From a checkpoint of a small transformer trained on Wikipedia.
Size: 14 layers, width 128, 4 heads of 32, vocabulary 2048.
Architecture: rotary positions, no biases in attention or MLP.
Each number is 500 + 50 x the weight over its row's rms, rounded and kept within 0 to 999. Layers, rows and columns count from 0. Numbers have three digits each. The size before them is the row's rms in percent of the matrix's.

# q: layer 5 attention query, 128x128, rms 0.157, rows 0-10, columns 0-127
# k: layer 5 attention key, 128x128, rms 0.163, rows 0-9, columns 0-127
q0 102:523549441487553425436522438532543553528539535453476351502549465466538445494489427538495509558482426471546446591536505491546374485441480551441555480499455465513552436553502537533496539445448396496548544467545543524480462577598522457467457560569525489488507485605520542464492453502441596508540563483561510497546557522456476414504457520546589536449397452462495544565536433525483624481497
k0 091:468459499499500514398474605541526510490520427478473481560515512513468457402601590536506480482393486461603516514448485388528485457571525476467446460537442629476509391571505417562410556481454532515552464592480432492526516530528603505496410568511493512507539469504476459504499569520510530540462516509471507537513481519571504554461492616556463502460548463489393596481552483551564541535466
q1 084:422406484570577494543504463469510554556571533501425456436524508516469607611505554582465484489530445537583477600473480452521492468438580502519483522565479451483478529455418504429516484404534568424502586451470438475441504460520569550537433497480469475535511518499556532574485574474488529575546583425532443504502481593552607499499521527434438456514532620535583538462546484530521543517521
k1 097:546508454567486454504483468538501473554355519545516533498434553482442382462586500496625482497441463553450478485552582560501507570500531492487543501515524594428493437407503435525554568489595482458561523522516543562638506532552567576496539464579464526461460455587434595564424495432515508486497496517541455532509518487463473437435482538515511476529467513483464445459573491412518486590478
q2 096:530421500506492462509489551608507401406558532508458548514484352442519457532480475423456538522528522444408559470450517501608539509520486412504428480494514555499444532508577431589551500482428531559471564502496437496500592484456506585526539522470507530407497480482551422482508568538524496481535409629478583521477440454508510609474555474472470496537560452518451471399525536484546543483531
k2 102:516469540469466545525492498471443515469573500596440484488577450497561473493514479469429488339489586486485506564481502390439543547460526435478492449543551485495497442388448423440494505471514437403522486452435489452489624428372442490430482610445556455527514607476525538505492592448495543448522550513513470483496563574433578513584535501548517479483509537529466464478506524502437488476471
q3 100:479489479513510446489448443479493526525538512424442488476505470397568550502441425531475526431502403477480474466514506571435417461452486499451503443429439454479502400533475560493403469554557569442600508514493468522466534658459495418553450536572560562532538564539586589466592503550518495463510514413564474536487572535441526454514489480485568517413507506537519604470455551549530427504471
k3 106:503545526526486473477446530498541568498488500534587482527502531482508578451542544535386500492508490462567539456562439496430615538509445560452383469515500489470559514399467579528495468548519469465566546430479480568464473476485579500486468586570432444533484491528540508427464350458494386508428460550481434550454512648455471423468457460424445443488524420492523512554500550516537520468504
q4 101:486371572517474490528569467521452602472552596501406539503527501542450496503530502514557584469394602556471501449451483484486431605521562447567491468428485483468520494559465462500485509467466583560494591528485414523433548475464489468582497509540577542521577520508545461517580567503499563543506477493480485467515440549373591487525469474415487520569562589483486520505507508551570558412483
k4 119:446540527519464461495472545467512548428507443535602389507467526506580509542487456529483439542521552566520509416496490563503496487405421467516422506504425415521461515431526530474506583487558581454491454474470463493426559487452423467512553528496378647520475557403534583520425491466546446629460446536554537493481468477442503466428557522458482459468433463510578539496545467491448520475578
q5 106:516472511560550533561576445452499570495536463395512504423413563425506577472460564552555401469540520456493462624488525453555457546384421601582522579532495438455503481411466435498488517498505390466475576412488487497464512472509525560469526466507532469577486491476474589531489519434506495454510500455533499563482527401599506505508612450482535434576495541506502410512473518524515481528525
k5 114:440471468577578518466544583435451416476423392488498542480428526442564449446463426479537451542474500451537508562457529496509556424451475441555574454471533454588555490502485492463433508442535591455317564547483424492526564488472453488461455501485518526479489460487521506481538480473607502511506564462562529502514468437643494511520455541530570485422491551526515496384515512531524541478562
q6 095:546470515415501491518457624449516457521423465534514522420546533512400407499527473421523529624512551492533566508443443414479566591526524501427518455540611497496493516456529398555501457471437541510405552478452492446524534474546474495433489443446445398473495543485506585501445554510528427548471538539544482530508495499582530520478539456552475484411469461374508494504583477424562485453541
k6 115:538458570501544573434479496514531428416471441530468482463575505518403404485555420481551467517431510477503509495588461543641462540446511573548516441472513569472544475533632480451490501440502526483436544466522532518526407458563553504473551462365566461537460523642407516485476542489504514429521489528438565523537506558516546432424425501541500523534454502476502424471541499575528502521494
q7 095:450512490552471429567514413521556549528563486358519481528434575436493533405505469477423526513491564483521392460474517493608386461477464543508457494528458546465524515492502477512527532552530471575474498507398413522460505503491432509419503534579446484515510465502559524436502489540514427493497466458544628561502480618394477437527586494529558438495571547450533531430403517449481496508525
k7 113:552519530495465483545535557536636439506574484559575495508513527547531565463461533483470529472545451528456527615537497589558539416540413565489493485474581501476523450488474595497469498449489429426457483468444524546550442420526534539551449537456356540440499437553533484513509548507475494401498525510541517513481514632555570466573560553531486426547508523603471487429550518449562445443504
q8 108:462477386519546478507445606575496500544539512514437503449538434451491506401544495530528490475509502498399520531559568529442450497468592528543476445453498602501359454505521486568513578496438607439519515470426500523425498606505479548537449482556398502375482434542487420461458494525455514476469528466491526537435540535489449589461459507529538436495522388492542474526517560495505582539530
k8 110:377503474545444502397561460533458532439483447486434487549565463549501472446530520467584556434473604464519552557433594446466484464457497550554548465436480549496410423492533516501555473560384459524436498556557555435511486509451509476375601476509562537518456501531523494503472564510537525476509455483521530461585496451523445407560495539525552516498495448441490472413418510479495621508427
q9 098:429509453543483524524533637523483473442551475513429543500428465478541526518529488474498584570519512483461550567466560506506417475481510459530413490456529439590466444553500447553489492463453555503568445475421443424460515393465489557537536536514489505409528356562495446603590553566501592516518457497525396566474526502476516472580541548507564493482526523452494389482517524471573560435470
k9 104:525451477483384429479586504474410484554532500461540533498576539528480507492568541524547456454568509405517481487480458603529464540485531546501500534425532489463565511522644537489404525529418472448575422437493487564564515438502606533540461461499496527484501533526545509395507649551477529501490480514419470454488592525566497474494583516504625538491514439438458535485457534497425527467458
q10 104:467488473418575560462471544514492459532507543456366501470532511472478519548552405428418475457451547498532481466530512551527509522439582406361507494352535469468521402500481425501431466593499496488478494542514551541442552555536503473508495477482516502491511531577508590434570486452535447467448488478439495506422469421530481515501464440567401468429555420400430480527476587507520502539474